{"num_hidden_layers": 14, "hidden_size": 128, "num_attention_heads": 3, "num_key_value_heads": 1, "head_dim": 64, "intermediate_size": 512, "vocab_size": 7774, "hidden_act": "gelu", "norm": "rmsnorm", "norm_place": "pre", "norm_eps": 1e-05, "positions": "rope", "rope_theta": 1020.0, "rope_fraction": 0.5, "qk_norm": true, "attn_scale": 0.142, "bias": "none", "tie_word_embeddings": "early", "parallel_block": false, "extras": ["local attention windows", "exclusive self-attention", "value embeddings", "hashed n-gram embeddings", "a smear gate", "short convolutions", "an embedding shortcut", "skips across layers", "capped logits"], "init": "trunc", "init_std_qkv": 0.058, "init_std_o": 0.0, "init_std_up": 0.058, "init_std_down": 0.0, "optimizer": "muon_variant", "learning_rate": 0.00259, "lr_mult_up": 1.3, "beta1": 0.9, "lr_head": 0.0165, "max_grad_norm": 1.0, "warmup_steps": 0, "schedule": "wsd", "decay_fraction": 0.88, "decay_shape": "linear", "final_lr_fraction": 0.0, "batch_tokens": 16384, "max_seq_len": 256, "doc_mask": true, "train_tokens": 206100000, "max_steps": 12580, "dataset": "wikipedia_en"}
Each number is 128 + 32 x the weight over its row's rms, rounded and kept within 0 to 255. Layers, rows and columns count from 0. Numbers have three digits each. The size before them is the row's rms in percent of the matrix's.

# layer 9 attention output (transposed), 192x128, rms 0.0718, rows 49-61,113-125,177-189, columns 0-127
055:122151085107064120124134153123121121154152177139140114116116143136152157131114109125155101116109104114157114122121093176177110105104138111155081095081143157167125194127115129116109140154138159176192137099086086127141133110161020089103110089157154113100132150119135071135083079056114161152151146251108132171157132142113120127155150168113124121156153048113148218103106156142101101128112
089:131092073114098072124088105101143119104090173132085091169108151156139121160128159171148143112175122157108145096164150134099097132105152117105103164181181097161146104155134165080177125109104148093100078089157069079136115119119189132124139139213104157139189076143129125128067162140092160151162198111120192104151146157157106132105048142122128118141132140065059093117098135121156106138148
087:106129142132138111046116138095168111087118109122156077159120106166105116136115147142122098140153142162076122083168109140185087108148107170103077113142163115073207147137148114125116157074127118077066157137147081122137120117124071179150191117171147173186163137131122161144135166166115116126118098133172135086132081108125132131111090229084111069077161157121153137151109188149176151113132
093:119120082133085106099068106162110121182131122120063177128099116059153096168099071093090152137118109166126117098109113103146092208156115150129099163107116180137186152129130155169136133141124075125128185176148053117176098102119069119110154132145102112110183095101160100132153169111129170126120137161147113171173117159071157070149144088166129096180163158119070160172096143128097139120139
083:107150161132142080151086164067148169131136101212150159170149080132155114052129081160108154084105114079132132167062138116162136176094125146132126173132164100077108081103174124095181145153169112086156171138141106116133126169141115114124126158133126070152132125176154183152122105120146086113157152164168105141129177135152133163146180135118085151110108074148187069111162119165083111126193
103:093152085142156078178149122088110139180120102089163037118074174182119145148142115138168124132155125081129185130146135123140190119123167137142155015122136073131106144131137109149092130123074162110135116131070143099144117114103034116113095103130093090095135160110105082129175116123166116085180143153119158112120125079130158149159108146133182125087102107133191139115133159116147071115165
094:120101134083159121143096155120150122153086129101072141128155120107209131094107167082072129149106166085111141115096121120107139175212100161127132145065133186115113154163136102157175151127192060164056122118123173117132158137168190126177118124124094145211144083097112110172141144120135157130146092191141113144152105139073143113098140139131122174123136116067131160173136134079113136156187
094:161115071092153144142160098085104136179097090168120100076139141147075182149119152196097155124147104135111132138158100091087149107080153108135096102100111065128121146152106119123089102152132148112123138101111068151099083145116150149071038160104122149139099184140164095147090132067137126126157124143126146094187136104052137122091107096137067118138092155064195172099122149141083136075122
094:063109103130148084096096111155131105070068109111113112099164139199141115164118159075065146133142117095082122116107097152152129099103144155101159129143057165110075133157170151084174131101110100180133098119164197126080131096112141151175144138065153118160163112182078107133093116174094133145088148095159084120081061108105128143126155149122150053134121113085108110094110074128134098141165
099:109189071112117120155074148113117093158124137101115157122140172097165124179061153085079066100120153085141121131138069142120138127159141151122141161129128158133086159108104072153078124153159109129186117146149117116154145188066166141138174131152121064151153104115060110136145065093124185164086103161144086119119093184105159148091141104177113107115147070127129112201174137148141181153148
082:105112121155110142116154170101144147141135090114092094126120106181143178141094082115151186125142146154109144154105122106129110173070134129167168109144175162112062100196045106117156125197110110124117098193082151094086096137107142055161078181072083144152128157132094105091133106155126179086181162081148141110158108095148119138155118119125132180150070120142155130124162130142089064094151
087:158069130075150162090175069171106129124141111152106139087119101117143152049168154164136117138121110178158131102101116124117060161104137090096063067116165035170105171150129122133135167134117160122119125160151112109102125097153137140111141172135172185166114116112103161108042141144060156121154133116168116131120137171133096129112162061073084116162149112134134180113108089124108141084083
092:100105160178111122139134108100124146131098077124075133131168156093108042147118132095139120141155192100108155202193122143074152090099116119164117102122171120190100067176158119156144120155176176147033120173100160126110162163124111150138145120125176098082182119143114167096184105124157158088166075118098104141052105113143167126147137120145148121129110136140117156186105100130118174112141
062:153101162123127095113079122143119105141115071100095140097124154108137168131132119105098155174132167180198170132109104154186144120152114065155123106123100136225116104100143104151135105120128192098136170110097147142101065158125130102128092070141094136128127136128143084136125120093130141166107157083122095126175147205158081123099086093150093197106081112120130225096109122117108206102100
092:143168206125143140070185116065096136102119134163139144114128105162173100179123168128155125150175109137110115143117131069167131079116097121101137088170043143100138165130084096149070096096153126151099143128096180045113147135130094160083158109128110149092131172141080106131154101114098047074134111097111074089089096104147101145085158147171171127120148111142166092111118148113126068115124
107:169121151160178106118153122174111127126115086085078156185106117074152126118145154185093130104138097154173108106101164086095153110066175097174157086123086173152089175109112079105114124161133076160156116046134153082092115162135134157081117151115152125086137201112165119121147116178114113113177093092128096149181151088118127092131115164188126125181085152152153151132147076082109143164124
107:092140155160146196139179121126107041117087129117152116104187177188161176107132095113167078142157144156110091164091159073145120116112106127153185123136113079126140116147096103095130121122111119166136100125102144154122123124155145096164138150128132091088082090166119152117123112136125144049164104145066082110059090119160085149128082148122199143118146100177171144108053171142139144180171
112:107103101177093104147178113103135157119131187083130134135158110161164075131076098047099163128162088157118106153121134098172089112104136159137137065134074136152125129151078167170066077142098123105102148147117160164105086123126191154079141069138115146107109177099189119100145086169152148152106099194163193101128162183121123173117123160149115119113112129155100096152157171068135144130099
106:173103128157081126163187097121077129138154114116098167078130099128159144134129181114082118129096145186183146137147176099146096112077098150107103181111095136202172111098140180159141086153140103142126132169123158061151127166164194127173154131166142148143173090173116142116125140176118140118142097119118138104123137208111131158088057151192116117141160164192058165123159149158143130121129
099:117141087148083130113198080136104091128113118084128091140091098063088142179115114141106130091135127144129123139133080130164160137082145099141082121173153094177124097096139118136058108186093184072158121128139075139128147135106127204164062112132178120094122103126142142158133145119116015171105144083108146090107152101128120162105137148108171167219126144091172108120107107099123108130120
098:160149180140101159180112153132120148061124184120133146124166157158163111131157131096183097116038124138103126118178153117156184158163123079094116162167120085153144111101180114146110159138086057104076177175129179141085184103192168147122148096158158132107147094131122141157143137143156105140128151113139111174103116112146131127068120116132187118166182207132125141169153143120136182151074
103:114077143146167118158112146110140050108176147094164123166163162113117098127061153142088100098132098198139082133170112128137115126099116114115141127110208120116157184114117088156137113115140154179122134138180190168224090134091123133126095093135095138100117180086145155119149135109191099162102154076073108111100093152110110164132126110118089185116161129163190208131143128101119135113105
099:116092091109113158161127101144085184176138115133172092210120126092144166068114184185118128095133176124106105106130162154142111126125092081128107134077192129171112152121090102162152131113053166161124084124137068169121115104173120167043108138114106130184109185128161110153123161146144123147128126155148135066137179082079128165131146145153134185131113123152119181085100108092140143147074
101:157135071146106146176081188136156122132120113145140148121134146053131093127134119072109061154078077134121121104116119156126183112171111150087116182114176120118174156121117110151157187078152139130139129145094116148208159136091099143133188106207143109111107129124118140161094122110152130154088140180101131048106118097072106089133117124109189152091131124081165131194095157135162130171184
107:101100138151060120115098157160099145145127136107125092203147183126154099182115105088095123082126101119149146164162116137140193101133137157069144156134077166095142108115102138144095086153099137138198145079133152160108172148108075133164150062089176125056138092130147135122139164163158122076155132126094201120112130099126165108081108170154218157143109187153092129126096121132182128112128
123:145154131132110086125127188118163099115091186132122134093125136148159131131152149142159089116096115087171121115135096108161124153183158155137154160143178104104140121113136113088160096136122056121179103080096109104029147091155096133120152114044110073152062123107134110129070107122141150111076118174179147126195114091132126060108101109175139137162138132055137045121148139122159106116167
063:120163162140083129146147137086117140092129077142142142166160153079128112158094141114127089157064110102159151162164082084121148113107114128155096161101129151079095113112073157130111167155075114092082120178103194127106130164115011094167111143115160148095124183098092087139103048090118096132114103035103128140161079161134146095124120146144141129116141173106185161170122113140129123163110
100:105155082150148178163099128154081113134175100118126106106116110114111125095130131145107142151083152136133100114158145106148114174085157118149114114118183157126112123131211157181090089096141113127131070154208136176148150147201097048186179141142183129121108109110155127098125165115130127143160104122097174188143097125153123124166154080138073208137112148207117104098146116093152198117119
100:111117107144024197144195114128118105167141146228155179097145159171139087124122069133178139112130097165123156158105137141109140129143054127105111141132153097164136106080135162155163116136124153090122131156113139160165170135117121129131110158198109123145108140150135180099123124098120164146135168095118130122099112136117093155183157054045113135134131054118184089083096128144135122172121
102:198144122093151110108077108198108189144196126119125077170135068122097099155100205120090166122109143148088161112149149167114129096183178138116132159108137098106141192121148151133125130135071151092088133078089177113145119099099088166119102128124110139122132130111133122159100103155123132128058122148180064183190138136168113107088144122137068145129100118098153132122150034153142101102114
108:141160144117125114092084105223095146089079158181148110087089141161075157139131148127125090118104126157144177065126079134075083181094140130086144119167116136080135117093076127191124159131164064194108126103128123164132146148135117149104164104111119146142150125142110121107086161165062166121175150085131110167139075150110103109144149134084139136149170125120123190063091114156202139132094
107:125142125104112172080087145186144141089111111182129119149155112117084105145115154127120147138063144152110184098103159104118133106157177080138075152114112098120095102159150121124158137093131134083137090046121136182098197087113086151123082177066136173153076159123114074114123118119123124126060110123101100187146100075153145049112189120097131122128135155066096108166099089104084130111098
094:175172166150132171195114160112123150128152083143129155116071133199045138079073157155151116060082097132154159138119161114118146096122136160098157113085105133051074175086067139125101138067097115100117108161137121116160099147123055104099112138082093129092103140113141131130093106143147146098138145067145146067157145127103116086147108111157111064103115109167142152119134154156113079157087
115:049112123080108079139130111177122167128136077132161162126114116084112087125116141107126106140166149103133158110075150150125066080128119203125100108117122208101138145140115180074166125147165151118184113126132165059164118135097081156178152114114120146119110093136125129112139141147098164133073069114192080125101139152150134093162110181167104152082098083162073134125120114137167040136156
106:131157117145154175066109144148144150163101101158120112097163123065146153158149086111185130053076175068150122114078138090117170137125056121166119107121128109085114108202087133115058156144112142123162097111160054131095118161172072158107118114169119116070090129127146074101133109140131105131166131095152165148162208126147149073134112150129172088130096124149072094147113138156134131096148
104:102135202118113116124129118131103097105096139171077146086083139121139102187185058088178157140132108175145186135154139112129091163156126106135075155166162089132183120082166114136120118160109095153146112073150198184136082151160074056191164091120157108106131140117130139135118138118151130148126146079131101174123090116213111124134106114130148088102121165113077169140086130093123155079152
110:113076160095167180145175113145099111120189162099101118125153121151067146146193145121123142135158191133112085140128128095144099164100123131153129081182139137153136110066169173081094084100129152090136116073194138166094040074166118141138109100085141174102115077149154141089166155111096148089140110112102148185140110084166105145106114134122060109076148163168105114134119129105188152112123
108:158131101130140182089161123049157094143082177116097162107130102169097069127152115122128131126147182160140079170124124151113104147105060084103132144145149152189120152105136137049180120133154145144069117147186137125117078137135189125127111134172138116169119161126132231118146102078112063140058129093137128150128118118107160153154136107152090091068173097141098122175147165138103149144099
101:134145156112156177182106115142154136174157123127097081144095119177147153090107121149111132124138147152133143120084098098115111112123123092124129045151077177058150214116080099130070156092080123153141140140169101099175110094110160096131124140161111168149152120174132116119128140163115090194130172108131141069084144181061110124085146113060164158079180098202138157125151123144137082118132
# layer 9 attention value, 64x128, rms 0.0778, rows 50-61, columns 0-127
098:120148080151131155129110172153079111173149107120063042149070132057092149101138144136103172167144169144135141135158147145149094097111096110119142093113135154116149121159170119169146063093177171123115099067176096147144137116152113091159167096202109172212126086093166108126145152114160138160148139129147150149155160126127128058128151091139092198158096104182140167152121114094099157147126
104:077081125130102167115176119161148130181144119142109198073140108167117003120139073113143131093041150143123159146145129174127124164130105105109074146152091094141147109043120124152147110137154144092082137130110150127121143121128150117130107146153132164164113162097130192146139114108147138148148127136148131174120120132118123144133183067040077136115152082084171065118125173110155118170108
101:201170077103156134075075108181124186108145159084100166141138088095115129151110129098111141128099087141071182097121140119137128133166128121120146194081179119114132123142153155161140143137137163158085143048113091131141131097090137147122140114169104127115137151141115151179118093171142170109129176155122087150201134141200150106063087135089044158133137141100104129078131056143128099091115
098:153172111139163099125124106185101144075083164175129177180067172124091183139144106145115103103102136180142177134098126143116115103109160118104112110213069163090172060066076143156127144168140083110082160142078140140148148136141147130124136120131126105176138111174103107061115144154108142129139103049163102140132120120140079079160158141115051150139160158131127160140091116165138157137082
101:068140147115126140111117117109135142078070094169115115154122135138121127102136163190162139159138175163166198137121186167128143138142152113126083123119099058122091106163116125096122059099130134105155100063112135185132151063125122133136126161110155168127042095161089109160142088140107148120061154107079095160107108153131120048165121116131153146147170173065131091145113072130067127093156
090:173125139113122128229159127142155173180170181110134164139109065176098162075176128111146103072090097125175164156145161097138121102104101146092153135107058156122072137125108112105121076048130107092085169086128102110165110173105146171134094116142142126065117142127153132146099074166091171099126145106105145092156134097098151124125093160085143133147123072099165186158129113151130119136081
111:067136127118111084149116140143076128154133071136157178090132169118117106113072097131144109095094152108128163114107125170162092031155162215134102088130125141130146161112124167072111141121137201166137091123131137083141116142115116141152126081070156115109083113171128129095130114177090119156100108139185122140121147168138160162139172146127067168135061140121076145151106106097157044079165
105:134164155147168155094139155168151146164140086087164098109215074111125214176164085072124151107136124103129139136077151110091153130106056195134138092112123077105082080148116104126073112088153130178111138125096137140126095164157169163159117110160115145113114107158119116096145130099136104150100144123164160159163189121084134129108109141098172045129122073136082118170107100155066140103144
105:094127157124106143145113120143138172158111169152102146104121123122156153157192026085178136140106119158123178105100082136096105158164092148111140158055166157156180172137183109134098113157130077096081135093141120220128133164132124113192091112140112137156128137079065144146101170144138119154132148109167124161112089084183104152098121146170091110113076150120104148212107117117133121093089
097:165140145122133167147122139098115114111168137116106117165150137107081146154185124130132138114046170116131066118126141119201150132158097060127170094172190089105152116084114185099100111092131115116129111096224155193108066096190120155124099101116089192110085145180110096113180141093093132148130116099101140108121128106156092160074113135134082110117122129183113151147101130084175088102131
104:119146096184120162057118121087162052119103172130118160155129140154102060103147082134138113126108189185160113127110112126123063149111128167115115130124131136146129156129128152045169140152150140121085074191118106163136129129131123151094103112203112157109099187147167222122172096115148101096128102081153154148128122116167151115137121112166145103118175103103038125159156190150133139137166
097:176115121169160126172066122116145140141136136179100092099154126162089164086117174063087092094136128120176163130079091126129082095139126113108105101175107177098096160148092113194120172137061114149060133143165134141136134117120134077129169104113155175143135173121126118161078125156113131184091131112145190070090078158095147093073158113123132139104163139186172118134178146114098061106145